Weights of a small GPT-style language model, trained from scratch on English Wikipedia.
Size: 16 layers, width 128, 4 heads of 32, 3.55M parameters.
Architecture: LayerNorm before each block, rotary positions, biases, tied embeddings.
Training: 207M tokens, 12610 steps.
Each number is 200 + 30 x the weight over its row's rms, rounded and kept within 0 to 999. Layers, rows and columns count from 0. The size before them is the row's rms in percent of the matrix's.

# layer 6 MLP down, 128x512, rms 0.196, rows 0-108, columns 384-447
099,209,255,168,235,202,184,248,243,146,190,219,179,249,132,202,216,235,157,215,213,213,231,234,205,209,178,157,190,229,206,179,186,215,202,225,190,222,249,244,238,232,222,188,255,155,196,224,250,189,171,159,179,160,242,179,192,154,185,167,173,205,163,219,181
092,195,174,197,237,241,229,227,215,216,154,205,175,177,173,211,206,133,212,169,188,227,207,236,158,166,173,208,240,213,186,163,219,230,166,230,147,164,232,205,193,245,184,250,229,205,186,199,152,221,196,204,221,194,195,225,208,211,224,165,234,233,210,186,168
096,174,209,248,230,192,192,196,242,225,191,167,213,226,148,212,212,194,253,196,224,165,163,185,180,169,248,193,224,178,172,193,213,167,201,244,159,219,205,214,220,193,177,277,215,170,166,152,217,263,168,215,172,193,242,262,214,186,137,186,187,169,220,193,258
104,215,204,196,173,165,213,179,192,213,255,221,176,183,195,220,193,197,195,204,148,167,231,204,183,209,201,206,186,204,186,212,181,166,185,168,240,268,211,225,194,155,245,222,201,234,226,219,249,207,203,203,224,226,260,148,211,172,143,189,186,184,182,184,149
107,196,213,196,166,207,240,162,157,270,205,178,194,157,195,205,178,218,291,238,182,157,191,149,228,203,250,233,211,200,169,173,196,218,167,184,215,251,125,209,221,253,180,195,177,271,188,247,245,243,227,207,280,164,233,225,245,175,216,197,202,229,204,192,201
104,236,255,230,207,194,259,182,172,144,177,180,160,165,201,172,203,223,239,185,197,183,224,227,200,245,194,182,176,230,193,174,222,184,184,206,257,177,238,219,137,212,212,171,265,229,187,254,212,188,176,195,195,186,228,167,185,245,169,217,175,186,166,251,197
099,180,237,177,201,205,188,208,198,152,239,194,190,195,192,218,197,193,194,164,194,174,196,205,214,218,164,214,214,204,206,266,150,206,207,197,218,186,235,161,275,148,208,176,149,281,225,182,216,207,167,160,154,204,138,178,200,247,159,194,186,225,169,219,200
098,242,193,235,234,144,201,191,189,157,220,233,219,208,203,183,187,216,196,175,255,124,231,232,184,171,163,194,151,156,207,229,224,205,178,158,225,233,205,189,235,208,125,209,267,162,174,301,181,210,205,176,178,182,153,245,231,194,205,185,155,214,196,180,172
104,206,185,167,184,141,148,185,193,197,216,230,215,176,131,227,198,266,179,191,223,190,173,171,215,201,162,217,203,188,208,205,145,175,196,182,220,204,217,238,232,199,191,199,178,187,232,208,255,209,227,186,203,250,211,238,159,202,222,174,204,220,128,143,176
100,156,205,176,165,237,173,218,164,118,238,175,188,165,221,255,198,172,209,218,163,220,192,184,184,232,162,137,210,235,185,219,223,248,162,188,179,179,211,213,200,151,132,258,258,228,167,223,223,186,187,178,232,214,196,237,232,194,237,189,214,174,205,199,206
099,175,194,158,230,235,196,165,200,200,176,165,181,201,172,192,208,116,152,247,227,212,193,197,245,220,191,220,168,249,184,155,210,181,104,132,190,178,180,193,157,211,217,183,189,180,175,235,250,168,194,227,182,192,188,188,176,160,136,229,221,208,251,177,169
100,214,155,238,182,218,142,214,160,171,219,185,206,230,142,171,197,172,178,178,192,253,179,157,212,262,213,226,200,224,219,235,260,166,211,246,174,230,177,205,238,198,215,147,218,151,240,168,178,167,146,239,224,267,261,222,216,226,229,229,203,253,206,216,218
096,140,165,211,240,226,259,195,207,166,183,211,154,185,223,147,209,207,202,213,284,178,239,166,183,179,124,126,184,185,176,164,195,160,207,210,226,172,227,187,180,135,182,226,210,174,188,206,245,213,243,210,190,194,180,215,229,227,169,173,191,187,172,194,257
096,225,160,225,136,174,214,210,291,204,160,251,179,207,175,256,243,204,230,210,153,196,198,181,198,226,233,222,212,171,220,161,184,190,176,217,186,248,201,243,228,211,196,180,186,258,207,223,178,224,184,204,187,243,198,198,178,130,234,232,173,233,251,184,203
105,242,237,190,169,169,191,205,240,178,200,238,147,171,178,217,159,225,201,170,247,211,235,214,226,191,168,241,218,199,244,241,200,221,261,213,176,164,179,168,187,184,214,255,207,183,259,229,200,250,197,190,168,222,184,210,179,226,187,183,191,173,257,204,183
096,194,174,181,248,209,240,221,224,189,139,179,202,201,217,259,210,187,215,212,158,228,162,211,146,223,281,181,208,191,210,196,219,204,180,214,224,191,240,156,235,216,178,156,156,181,202,240,182,226,250,214,193,259,192,205,212,162,191,220,171,218,139,196,139
105,222,255,180,204,206,213,240,196,222,194,191,180,191,247,210,233,201,144,214,189,160,219,132,180,150,199,177,236,204,255,210,217,219,234,219,220,204,214,203,154,159,210,243,200,259,230,241,170,246,146,197,217,239,155,160,161,209,209,200,174,223,163,202,165
104,254,206,224,155,231,192,206,236,240,248,202,193,180,176,223,201,212,222,186,272,176,219,234,210,255,103,150,218,152,169,216,190,196,165,168,183,182,134,221,203,190,214,202,194,207,184,174,161,177,213,179,259,246,206,227,255,241,226,160,203,205,138,215,196
107,198,176,157,163,139,201,253,217,170,201,181,274,218,191,212,193,238,184,283,164,183,169,165,248,233,213,242,174,214,221,212,156,209,184,235,169,228,181,242,220,232,189,217,212,213,202,274,143,235,219,232,200,136,194,175,279,261,168,163,198,230,204,222,215
098,214,193,210,214,211,238,199,218,197,248,232,202,205,182,236,215,270,232,171,192,190,205,196,171,198,294,215,197,228,233,222,187,190,176,250,249,201,162,132,201,218,210,185,194,200,207,172,207,188,259,217,222,201,195,237,173,194,228,215,203,209,283,180,206
109,221,192,226,198,227,203,213,215,210,171,175,192,185,187,207,243,166,217,216,210,206,210,197,203,205,193,183,216,214,181,224,154,232,136,212,258,177,207,191,162,213,223,200,215,259,188,251,178,213,271,219,169,232,154,174,237,234,216,215,185,214,204,191,184
102,168,200,206,191,204,194,218,195,198,200,166,251,173,157,156,243,231,235,215,207,208,231,169,199,170,256,206,226,162,222,237,179,114,140,221,142,231,236,200,187,199,268,169,209,170,140,203,192,199,182,173,173,184,170,213,191,225,160,204,185,213,186,180,236
095,216,207,169,219,217,185,213,201,182,173,196,232,263,192,187,211,196,187,212,183,260,228,142,204,214,174,230,180,217,191,122,182,176,222,177,174,162,238,201,173,175,187,212,179,175,152,174,227,188,172,195,185,202,141,197,205,200,213,219,244,169,277,225,240
097,231,234,200,217,197,169,243,213,175,176,213,204,179,166,198,152,210,221,232,160,171,182,188,157,187,204,223,175,238,204,206,151,222,200,203,188,169,218,190,235,229,227,236,240,146,185,181,141,220,198,224,216,230,199,196,162,156,197,176,195,229,202,241,215
111,250,146,161,167,149,233,219,213,225,210,228,200,212,214,183,225,179,177,210,193,203,192,211,180,245,169,148,233,177,187,181,220,207,183,181,227,223,235,203,239,202,203,222,173,140,217,183,210,168,189,200,204,202,168,195,179,248,198,169,254,119,199,160,201
103,202,232,280,157,226,199,181,179,259,210,195,198,234,140,225,233,194,176,189,190,189,241,207,196,178,219,189,194,214,215,191,219,182,162,219,192,229,143,207,171,302,211,222,200,197,178,183,183,193,228,206,152,179,192,195,209,169,201,193,183,263,227,187,212
096,222,159,227,209,254,222,133,199,196,149,171,218,232,224,212,166,192,191,137,188,201,203,240,207,193,198,220,172,166,187,162,208,206,164,205,199,139,224,195,159,158,218,184,188,191,200,177,196,161,188,221,173,124,156,159,209,188,264,266,227,172,142,231,184
096,174,159,193,167,191,153,221,210,190,187,157,221,211,210,199,197,300,187,207,235,199,165,181,219,152,215,194,148,219,227,187,215,180,229,207,236,235,175,149,181,224,192,177,147,248,199,201,232,204,220,219,239,194,245,224,184,177,154,176,199,194,197,209,209
101,198,180,192,218,242,218,223,230,253,218,212,217,190,225,197,200,187,212,226,238,253,179,183,267,194,186,232,147,200,201,202,124,175,182,199,231,256,195,187,207,211,219,210,185,215,151,198,274,211,258,196,199,175,237,222,240,245,202,181,147,175,228,162,198
092,208,228,235,215,228,137,248,207,246,227,267,221,214,193,186,203,176,200,220,164,152,212,156,214,217,143,189,171,181,205,234,144,227,207,210,205,183,190,214,215,204,237,226,218,240,195,229,163,161,152,257,172,236,174,180,221,186,209,178,194,192,210,210,218
119,213,189,189,184,242,192,207,160,180,219,220,230,219,180,160,219,228,238,241,219,252,190,187,213,204,220,151,164,158,210,210,232,197,201,179,227,222,186,204,242,229,192,182,172,216,170,207,203,150,211,195,193,188,229,209,242,236,159,229,242,211,192,210,234
093,137,182,219,192,171,183,262,193,212,213,240,156,205,227,229,253,185,201,211,230,214,245,206,215,224,227,229,221,204,156,167,217,178,245,239,189,244,202,213,166,196,256,181,186,203,269,177,195,202,143,179,177,223,245,166,205,132,202,197,159,203,201,203,280
106,216,194,183,153,228,169,178,168,222,196,165,203,199,227,201,178,236,224,263,230,177,225,228,208,183,200,204,198,261,207,222,218,190,141,142,216,218,193,232,215,183,209,186,227,216,149,207,150,223,146,222,176,201,202,200,236,219,149,196,176,208,209,157,169
096,199,257,200,214,211,220,158,221,258,198,212,221,217,252,184,189,213,230,206,206,197,253,164,201,186,210,185,225,203,199,173,173,231,204,153,185,200,253,195,172,126,254,216,256,181,187,213,191,193,262,214,234,213,209,189,185,162,151,168,147,229,166,206,185
098,205,187,242,165,218,220,183,188,172,205,140,190,213,225,181,239,283,219,217,234,201,227,224,150,237,152,176,212,184,178,221,224,204,260,207,190,165,236,202,176,206,211,200,208,202,236,171,186,160,215,213,263,188,154,185,154,236,239,227,167,238,219,222,195
096,173,136,202,135,205,198,152,188,244,215,205,176,200,250,163,183,235,220,198,137,200,190,225,238,225,228,205,201,215,276,174,192,170,189,224,185,156,180,172,194,217,188,198,182,177,194,152,234,160,199,192,204,196,221,191,224,191,171,201,180,139,176,236,172
098,163,160,225,256,280,192,204,210,228,170,159,245,228,193,228,215,231,230,150,187,163,193,225,180,192,166,254,249,167,179,182,252,172,170,187,239,178,193,203,213,216,201,178,208,170,166,164,237,157,210,184,228,189,224,215,156,190,177,155,192,180,201,198,162
099,277,243,172,214,135,177,207,188,224,201,219,213,164,190,171,215,164,167,200,196,230,246,224,181,210,245,185,175,242,202,229,195,189,201,177,127,237,213,224,252,233,174,237,205,206,221,213,223,202,184,227,166,202,206,177,221,166,184,162,212,165,229,219,222
094,129,214,214,230,209,211,143,198,218,170,278,191,197,168,202,237,185,222,152,226,158,179,201,184,203,223,225,149,290,232,190,203,249,243,209,219,219,187,167,191,207,261,184,198,200,261,197,191,159,194,212,239,199,207,181,191,162,167,204,228,247,189,227,157
106,185,194,171,235,208,231,191,222,165,208,180,218,226,183,215,182,176,178,178,198,209,194,180,189,187,227,236,203,156,233,205,177,165,245,240,184,238,223,177,191,170,213,200,199,202,240,211,212,164,211,216,198,201,231,177,131,238,192,140,198,191,234,196,182
089,211,149,247,170,156,164,211,214,154,182,185,194,169,184,182,182,158,200,213,185,229,216,218,198,166,161,157,162,232,166,191,164,177,250,189,158,181,178,249,241,221,241,201,208,194,222,207,199,166,162,167,144,246,157,136,213,193,199,241,239,166,238,238,185
095,219,216,202,213,151,193,177,134,224,229,189,248,168,219,202,215,243,197,198,152,205,218,220,189,153,203,189,218,145,202,212,197,201,177,173,215,205,158,197,203,219,221,212,214,191,258,193,221,211,148,184,256,247,148,209,228,206,186,147,145,239,182,175,188
103,187,201,187,211,207,240,184,217,226,177,228,159,196,218,202,179,245,215,221,248,212,224,207,177,184,170,223,192,180,209,195,209,168,210,177,141,183,174,216,214,192,146,270,192,169,174,233,235,168,206,239,222,208,239,243,212,219,257,209,201,239,135,216,143
107,237,154,225,177,156,180,185,201,221,225,188,207,182,209,193,184,221,193,214,213,181,157,209,203,167,225,163,165,174,214,154,199,206,166,208,228,253,219,158,197,175,193,174,153,188,243,222,208,191,145,208,207,210,166,182,226,264,143,211,194,205,199,230,241
100,209,196,180,203,191,216,265,172,136,217,161,217,218,238,243,223,192,219,216,185,179,205,238,212,184,220,170,161,220,196,200,226,227,200,196,197,167,184,270,223,163,173,196,193,190,142,190,181,192,234,176,192,188,193,229,151,188,198,243,174,214,162,180,226
109,200,215,210,212,217,199,168,164,166,224,240,191,145,146,194,164,114,231,223,202,244,213,219,194,193,198,249,231,137,151,226,226,162,139,189,226,207,227,242,158,244,186,154,172,201,211,156,213,192,212,215,233,163,171,180,270,176,180,237,184,240,168,194,134
100,178,205,131,195,115,235,170,193,186,194,191,254,221,207,168,173,149,245,199,151,218,157,171,198,197,225,146,203,163,204,210,210,188,264,214,225,230,198,165,181,203,233,174,192,154,206,213,236,206,246,168,229,221,199,214,190,183,122,186,145,125,210,183,176
098,182,183,209,220,142,234,200,197,242,151,169,234,187,196,250,183,236,150,189,221,174,143,216,239,195,204,182,209,178,168,245,267,199,242,194,188,192,201,251,195,165,195,136,171,183,223,172,185,243,229,214,273,209,218,232,173,183,211,181,209,225,189,182,216
100,227,141,190,216,233,192,179,226,227,200,235,219,194,214,183,164,172,205,189,168,256,193,134,240,236,224,199,190,174,146,187,201,192,235,156,193,178,229,238,244,207,216,175,231,183,206,224,183,218,171,188,200,185,202,200,210,156,237,220,177,152,224,174,223
099,150,165,154,182,197,155,219,196,160,173,244,186,176,251,251,184,153,218,186,187,178,153,201,193,187,224,152,156,195,208,233,214,193,188,213,239,178,178,145,149,212,224,192,188,215,190,204,206,152,196,157,239,191,147,181,206,213,133,216,201,169,161,175,246
095,196,191,186,253,161,240,126,167,176,190,235,229,196,241,177,240,206,140,146,249,212,190,226,183,187,212,179,235,227,190,183,200,165,121,175,226,106,224,251,201,205,240,202,232,135,182,200,195,219,195,206,171,182,232,144,194,163,191,117,216,165,154,193,169
101,199,215,185,222,172,112,224,214,188,219,186,225,180,154,210,200,158,179,169,196,173,138,179,222,216,242,265,171,144,187,154,228,177,192,144,206,238,215,155,169,171,200,243,155,196,215,204,190,199,159,201,164,292,170,236,182,178,201,178,226,178,210,178,184
104,216,250,154,230,180,256,165,224,245,235,225,196,211,233,200,217,161,155,202,168,195,210,147,226,178,180,226,162,248,215,168,225,223,216,193,238,249,209,164,148,177,203,222,174,175,152,209,217,265,173,182,263,191,173,243,222,207,187,160,199,187,167,218,269
104,104,184,195,210,222,229,167,211,235,205,151,239,193,213,209,204,146,200,191,219,206,142,161,195,202,146,197,170,196,184,193,181,199,147,223,232,220,203,143,265,186,193,210,191,232,194,174,188,229,184,176,167,230,205,266,232,156,205,206,233,222,204,183,199
095,206,197,210,174,202,182,219,185,202,189,211,186,197,160,182,201,160,223,204,170,222,190,195,209,204,207,216,232,262,178,208,145,188,175,179,231,203,251,179,160,218,186,139,194,236,258,248,157,197,161,203,144,257,199,231,182,174,193,210,225,207,192,231,224
098,183,250,188,192,201,215,225,202,203,176,202,168,235,197,220,136,206,157,209,204,228,192,187,200,147,195,244,233,234,187,245,192,203,211,212,166,191,192,196,213,177,257,234,178,179,209,219,173,181,218,167,214,197,198,198,228,189,243,172,185,206,214,227,185
101,183,248,203,200,228,219,151,229,203,216,173,194,206,222,136,228,169,181,198,236,224,183,195,173,212,226,213,214,187,212,112,209,192,189,200,257,187,194,182,216,188,240,190,213,202,239,200,179,195,193,172,220,244,244,175,182,152,210,188,185,239,224,236,218
096,196,187,202,155,241,223,167,194,171,180,156,166,206,246,123,227,202,205,180,177,212,191,231,205,219,173,204,199,222,155,228,226,200,137,222,193,225,265,220,231,149,243,206,225,164,170,223,219,251,233,148,223,231,250,234,217,149,192,215,231,287,230,163,156
103,229,179,193,191,221,202,187,179,193,180,221,158,198,270,175,172,219,229,230,223,173,223,209,198,202,240,169,243,246,183,179,206,202,197,188,200,179,211,206,162,198,201,157,186,172,284,195,172,176,243,216,215,212,156,124,232,254,203,260,179,212,212,196,237
103,211,199,167,180,237,190,209,236,238,236,170,193,186,196,179,143,163,261,239,205,218,196,253,184,136,183,229,250,247,191,199,222,186,217,179,149,163,174,221,185,183,154,181,197,205,187,148,152,231,148,167,243,276,212,204,219,233,199,202,262,161,189,219,171
098,273,220,189,232,199,149,218,178,166,195,205,189,193,204,188,171,186,194,217,242,198,255,229,222,239,98,197,197,175,200,233,192,252,212,185,167,191,240,242,190,211,173,180,218,196,204,216,155,179,188,196,201,210,164,191,200,207,185,203,166,251,232,209,214
101,195,180,210,190,265,132,177,217,207,251,199,262,173,215,150,194,201,158,208,200,149,186,197,227,223,243,231,177,177,202,214,198,187,152,188,214,197,150,259,209,282,127,234,192,196,156,198,175,226,235,242,173,229,225,171,213,196,180,162,206,155,245,208,177
102,241,210,246,172,179,194,171,197,229,171,203,214,250,265,156,212,193,172,212,233,222,171,254,238,144,172,226,229,179,201,162,178,201,184,149,168,173,195,173,217,205,152,214,171,193,197,152,203,206,215,182,169,163,239,190,220,189,226,176,204,142,198,204,158
098,193,204,175,176,230,153,194,181,152,185,193,183,228,228,263,219,223,116,226,213,205,210,226,248,196,252,186,188,198,169,196,171,213,219,178,213,175,137,244,231,149,206,158,188,202,181,169,200,219,212,197,199,169,221,191,186,229,177,216,271,173,196,228,220
102,193,132,230,246,221,184,183,161,121,197,202,219,161,183,187,198,147,179,210,202,196,181,136,200,180,199,141,177,178,223,225,194,161,223,234,198,206,175,210,134,215,214,176,197,204,165,164,159,174,198,169,177,255,196,210,164,209,220,202,205,157,211,227,186
096,238,194,173,201,194,295,176,217,180,197,162,224,218,227,228,156,157,273,192,214,200,203,208,174,244,279,248,221,180,225,226,212,255,224,234,203,205,176,204,223,209,170,201,230,212,200,241,183,256,146,192,210,169,280,179,241,212,171,188,266,227,200,210,233
102,163,245,183,226,201,206,224,219,257,209,240,194,207,221,188,187,224,216,175,187,124,237,192,215,192,238,170,216,175,153,240,188,192,227,187,203,235,209,234,205,244,189,240,222,226,204,169,214,183,198,240,140,181,186,155,148,173,189,175,220,206,194,180,177
097,231,228,173,214,179,245,229,210,223,187,199,272,187,210,204,215,222,203,133,207,214,183,161,162,195,226,209,190,189,195,149,217,207,172,202,189,188,210,220,198,169,145,232,181,219,236,203,180,238,224,195,206,173,199,146,161,234,255,196,204,155,187,180,189
097,195,204,149,211,183,163,187,151,170,234,188,206,206,247,193,164,204,236,183,223,220,199,238,174,219,209,203,229,212,177,210,151,208,205,230,238,237,196,179,183,188,256,246,227,159,261,176,191,164,165,201,216,126,204,210,229,202,221,195,262,203,165,208,190
104,232,166,207,229,194,172,191,220,273,161,266,212,178,238,237,210,252,238,203,195,239,201,262,173,194,244,195,160,205,153,179,203,228,158,192,221,236,190,150,194,179,180,175,239,210,238,184,197,222,189,145,192,210,222,174,226,205,181,166,188,164,211,189,219
100,186,181,192,201,170,186,221,164,209,213,152,193,205,178,234,184,264,198,246,158,217,223,138,166,211,222,177,202,231,205,249,234,237,237,208,135,205,171,187,219,187,131,160,227,212,234,186,157,139,137,210,207,214,180,174,182,213,225,186,217,201,207,210,214
099,166,209,181,164,260,178,189,183,206,225,213,143,150,174,198,191,157,185,239,221,158,194,128,225,166,200,190,240,237,208,215,211,204,203,166,175,236,197,202,195,191,136,163,193,195,218,177,287,236,227,152,158,204,178,164,206,162,159,242,153,225,185,200,182
097,200,209,185,176,161,168,220,210,146,165,224,206,219,195,281,197,202,239,235,202,206,181,202,128,195,186,211,213,174,196,171,231,193,217,149,144,191,200,231,160,263,211,175,192,192,148,208,168,209,198,202,232,161,165,215,171,178,209,231,252,186,175,223,234
099,182,199,205,187,183,239,257,199,186,211,210,229,175,182,222,220,244,202,210,195,250,171,224,214,217,156,203,235,180,157,197,169,241,215,247,177,227,256,247,222,190,197,198,186,222,187,269,189,214,163,197,188,182,263,237,241,179,181,256,215,257,124,174,183
105,231,216,259,186,263,196,186,222,200,209,194,185,191,212,157,167,267,162,165,170,158,215,206,196,212,207,179,197,222,234,255,190,175,195,160,182,164,231,177,163,163,157,139,193,229,198,150,260,210,251,203,197,196,230,240,208,203,173,245,177,180,197,195,193
093,260,158,266,208,175,152,174,209,176,215,136,239,228,226,191,254,243,123,212,216,195,235,281,264,198,200,186,152,163,181,200,239,214,238,155,217,166,285,227,191,211,210,194,170,199,198,167,250,229,226,190,236,218,166,175,189,214,228,185,146,234,205,208,191
097,208,209,214,216,229,214,148,209,192,233,222,231,237,216,199,214,215,171,215,210,163,244,202,223,206,181,214,191,177,162,206,206,198,262,242,211,182,212,186,189,211,227,256,232,181,189,227,203,242,244,199,185,228,256,200,154,188,240,236,204,167,247,196,201
095,242,186,191,222,252,168,199,212,200,213,206,199,248,215,173,191,223,193,167,231,182,198,221,202,231,184,231,173,160,275,125,206,208,254,221,238,198,181,185,186,195,219,215,239,167,203,201,168,234,182,235,199,223,173,126,180,224,205,247,168,200,218,206,165
096,253,244,158,214,230,187,185,219,231,184,139,178,175,188,220,172,179,210,192,215,188,215,169,259,245,249,149,183,248,210,221,203,226,184,195,222,229,174,159,191,187,215,279,193,213,174,210,159,154,207,212,169,217,131,176,226,195,200,171,230,188,168,243,213
101,205,211,231,178,179,206,220,272,167,197,213,206,293,197,188,215,181,225,186,166,153,142,227,177,202,195,199,203,180,245,224,219,175,210,228,171,209,191,196,164,231,241,171,238,213,204,199,124,197,152,223,222,199,179,145,180,194,169,204,176,227,190,251,236
101,138,204,186,223,156,187,225,233,259,201,176,181,234,204,230,222,244,172,236,203,221,220,191,255,172,239,204,160,211,166,237,215,182,187,115,198,210,221,156,214,183,246,210,169,153,267,180,222,219,210,152,192,224,237,210,149,222,177,253,184,144,197,209,187
100,165,186,139,161,209,201,180,185,204,184,230,187,237,210,183,166,188,208,181,189,185,219,275,206,241,179,260,203,239,158,151,146,204,188,267,154,161,176,208,222,186,224,183,210,186,180,163,187,211,171,193,144,261,187,222,172,223,205,233,181,231,222,117,201
094,179,177,222,220,215,190,220,186,159,164,207,233,211,216,215,180,140,171,188,205,197,187,184,200,201,200,203,221,153,232,214,182,224,209,208,229,169,160,202,201,225,175,191,151,196,188,224,168,193,245,166,220,131,189,249,187,183,198,265,129,213,178,173,234
094,182,219,221,231,237,207,210,248,232,200,163,173,212,272,200,155,233,209,187,215,151,168,182,200,206,200,183,169,226,161,224,181,203,223,174,176,192,244,204,212,157,200,191,213,257,193,207,188,207,193,163,155,253,169,243,155,223,178,233,227,207,175,198,205
095,185,199,152,165,253,219,197,177,217,188,205,202,233,208,164,177,235,234,174,233,180,190,198,210,186,240,257,194,119,222,180,204,177,186,215,218,228,122,210,188,228,160,191,149,187,234,209,228,169,183,177,173,228,157,209,231,199,234,182,254,176,176,180,220
102,199,234,237,177,212,201,244,173,220,192,148,216,279,244,191,203,183,207,161,217,231,232,207,181,219,211,186,216,168,181,212,219,194,219,209,200,224,198,212,222,220,208,193,193,203,220,196,245,242,231,179,262,139,177,191,253,199,229,215,247,226,238,158,184
099,201,214,189,212,223,272,215,178,212,201,165,197,192,171,205,171,209,199,151,234,218,197,217,151,208,170,251,216,195,204,223,180,218,213,221,205,200,211,264,173,237,214,213,214,216,201,193,272,160,195,240,258,110,144,235,241,228,243,220,215,227,212,187,226
101,198,188,259,239,206,189,173,234,172,188,190,191,179,179,169,219,228,206,160,218,201,184,217,178,202,218,183,233,191,183,173,260,217,219,171,231,246,247,161,169,174,227,237,206,251,180,167,199,217,159,225,178,182,189,179,223,219,154,207,163,211,206,194,176
108,201,191,189,177,169,175,219,177,226,202,224,207,159,197,177,176,206,255,242,171,200,207,181,177,219,164,237,203,229,165,144,217,251,215,212,214,204,195,157,202,184,171,190,177,210,143,252,287,187,152,247,162,262,193,136,219,225,260,189,169,214,234,241,166
099,230,172,190,209,174,197,131,198,161,189,141,238,209,141,212,205,194,231,223,209,188,155,196,177,214,228,248,225,200,202,241,196,211,181,124,211,172,249,229,212,197,213,196,187,188,169,195,236,186,222,225,198,183,200,234,150,171,224,183,233,223,196,180,209
101,185,277,217,249,174,183,230,216,177,210,182,191,169,226,217,220,219,225,230,218,242,225,213,186,162,259,171,184,221,203,169,186,240,250,244,195,255,188,190,200,201,145,145,226,231,204,193,180,206,196,210,226,198,256,191,191,202,222,277,166,201,230,267,218
097,263,198,190,171,149,196,203,226,175,180,180,229,194,188,172,190,200,179,164,183,211,189,185,171,204,172,115,213,224,266,173,219,216,226,189,124,184,204,218,204,159,116,187,184,170,195,161,160,181,200,159,134,163,164,189,164,152,205,226,177,202,235,179,170
098,201,212,189,217,217,217,183,203,188,178,188,197,278,174,217,202,107,156,195,254,237,150,197,172,177,199,226,185,248,167,181,211,192,248,174,148,176,261,268,189,196,138,255,188,223,174,233,220,217,205,214,215,190,216,174,178,170,240,203,191,172,203,194,145
099,237,212,229,185,193,177,183,146,162,185,196,196,224,189,256,232,228,248,256,157,243,191,246,214,197,248,210,142,198,194,239,209,194,232,212,235,199,198,224,197,194,203,210,177,271,169,233,162,174,210,209,192,162,194,232,211,239,216,150,213,195,209,207,213
098,203,159,252,187,158,179,153,215,184,211,211,204,204,176,202,182,173,229,201,207,162,203,185,210,216,189,220,169,192,184,198,192,201,220,208,113,264,145,231,235,174,239,224,190,161,127,180,184,171,205,212,183,196,221,234,207,174,206,190,190,172,223,198,174
095,204,198,170,214,156,216,192,209,269,261,153,202,183,148,170,176,188,155,161,224,215,167,191,194,217,190,201,245,184,209,137,179,199,254,242,193,208,167,192,217,168,214,221,119,213,218,222,154,186,195,210,177,177,219,188,215,185,191,162,147,182,223,197,207
107,222,161,220,222,194,179,198,213,235,197,211,226,212,196,227,225,207,200,182,170,195,199,212,239,225,287,204,205,221,255,189,119,154,145,198,206,246,210,181,234,191,225,267,222,235,206,135,185,233,211,236,135,158,212,167,249,212,197,180,180,162,201,165,267
100,208,204,189,260,234,157,183,194,257,243,237,163,166,192,221,152,221,261,218,197,228,186,228,166,182,202,157,158,213,303,199,217,214,188,164,192,230,130,203,190,204,259,226,211,160,213,186,109,173,213,154,225,239,196,202,197,229,152,213,230,224,184,235,209
100,208,219,232,174,163,183,212,177,220,211,220,190,203,185,204,187,176,185,211,162,253,151,224,219,229,168,204,269,157,267,184,235,240,195,184,142,175,224,200,207,137,196,201,212,173,165,162,244,205,209,246,197,152,152,230,213,183,203,191,206,183,187,251,214
104,196,198,205,215,235,210,282,190,104,213,220,198,184,237,160,188,200,182,218,202,180,226,171,277,165,206,171,175,183,197,229,185,218,199,262,256,173,220,211,183,250,267,187,223,264,204,168,248,253,196,223,142,177,220,206,176,195,245,186,168,175,224,213,174
099,110,206,210,187,183,195,215,183,214,207,153,232,194,285,188,200,160,201,196,147,204,203,177,260,226,214,221,235,202,257,237,155,189,218,220,246,180,142,194,230,246,174,166,197,168,191,160,168,171,240,200,210,159,215,231,179,233,159,154,198,198,194,198,232
099,176,179,199,210,152,190,217,196,237,192,186,237,196,197,167,234,159,228,194,225,182,219,188,184,150,231,174,150,191,236,177,164,203,229,213,137,195,195,207,169,148,187,219,217,298,227,155,209,211,194,198,183,147,197,224,195,166,220,228,208,231,167,181,204
103,176,183,155,165,207,258,247,178,197,205,204,201,188,132,177,191,169,262,154,211,235,230,169,266,195,134,218,229,172,191,196,195,206,227,266,231,205,198,185,240,247,193,220,228,178,214,170,219,185,175,183,214,225,227,173,175,201,292,193,254,239,257,156,187
101,185,204,230,174,179,145,172,161,165,152,169,203,190,250,186,156,208,172,169,203,186,165,180,194,188,201,266,198,262,225,256,224,172,176,143,236,186,227,207,174,166,128,228,161,233,209,197,198,202,165,194,180,202,223,193,193,225,176,190,224,192,242,192,193
097,196,196,154,153,149,187,171,216,160,240,263,181,153,216,250,193,234,190,208,164,132,195,262,215,170,220,265,213,236,217,186,195,190,234,164,183,211,213,148,189,193,183,185,215,187,232,230,198,156,175,179,232,175,184,187,213,246,173,246,185,201,173,226,212
105,215,258,282,207,211,273,235,207,179,189,187,216,222,192,237,198,206,180,231,225,213,173,203,164,162,140,175,188,215,219,195,195,203,269,221,266,202,200,213,204,221,232,238,211,222,205,202,222,188,166,198,158,203,227,241,213,245,172,245,159,232,215,200,161
099,250,208,224,171,160,183,253,202,186,188,206,184,231,139,246,194,171,184,193,243,222,211,172,148,224,172,199,265,114,238,211,186,222,172,130,202,173,199,189,226,236,224,237,195,195,243,173,183,213,197,261,252,166,219,160,206,168,239,231,226,176,183,198,231
098,194,229,206,181,229,177,264,164,197,164,233,207,199,183,200,261,246,176,237,196,226,160,219,193,213,198,170,151,197,161,225,232,190,225,232,163,189,236,169,169,187,138,196,170,212,181,222,187,134,179,179,224,178,203,218,171,238,213,195,171,223,148,173,203
101,194,197,212,171,277,135,248,237,150,206,214,208,181,201,173,237,177,192,242,225,180,188,227,186,187,210,163,240,179,225,242,226,212,226,176,234,213,199,187,165,194,258,194,185,181,229,182,156,236,284,148,207,190,207,207,206,211,199,190,196,164,210,230,217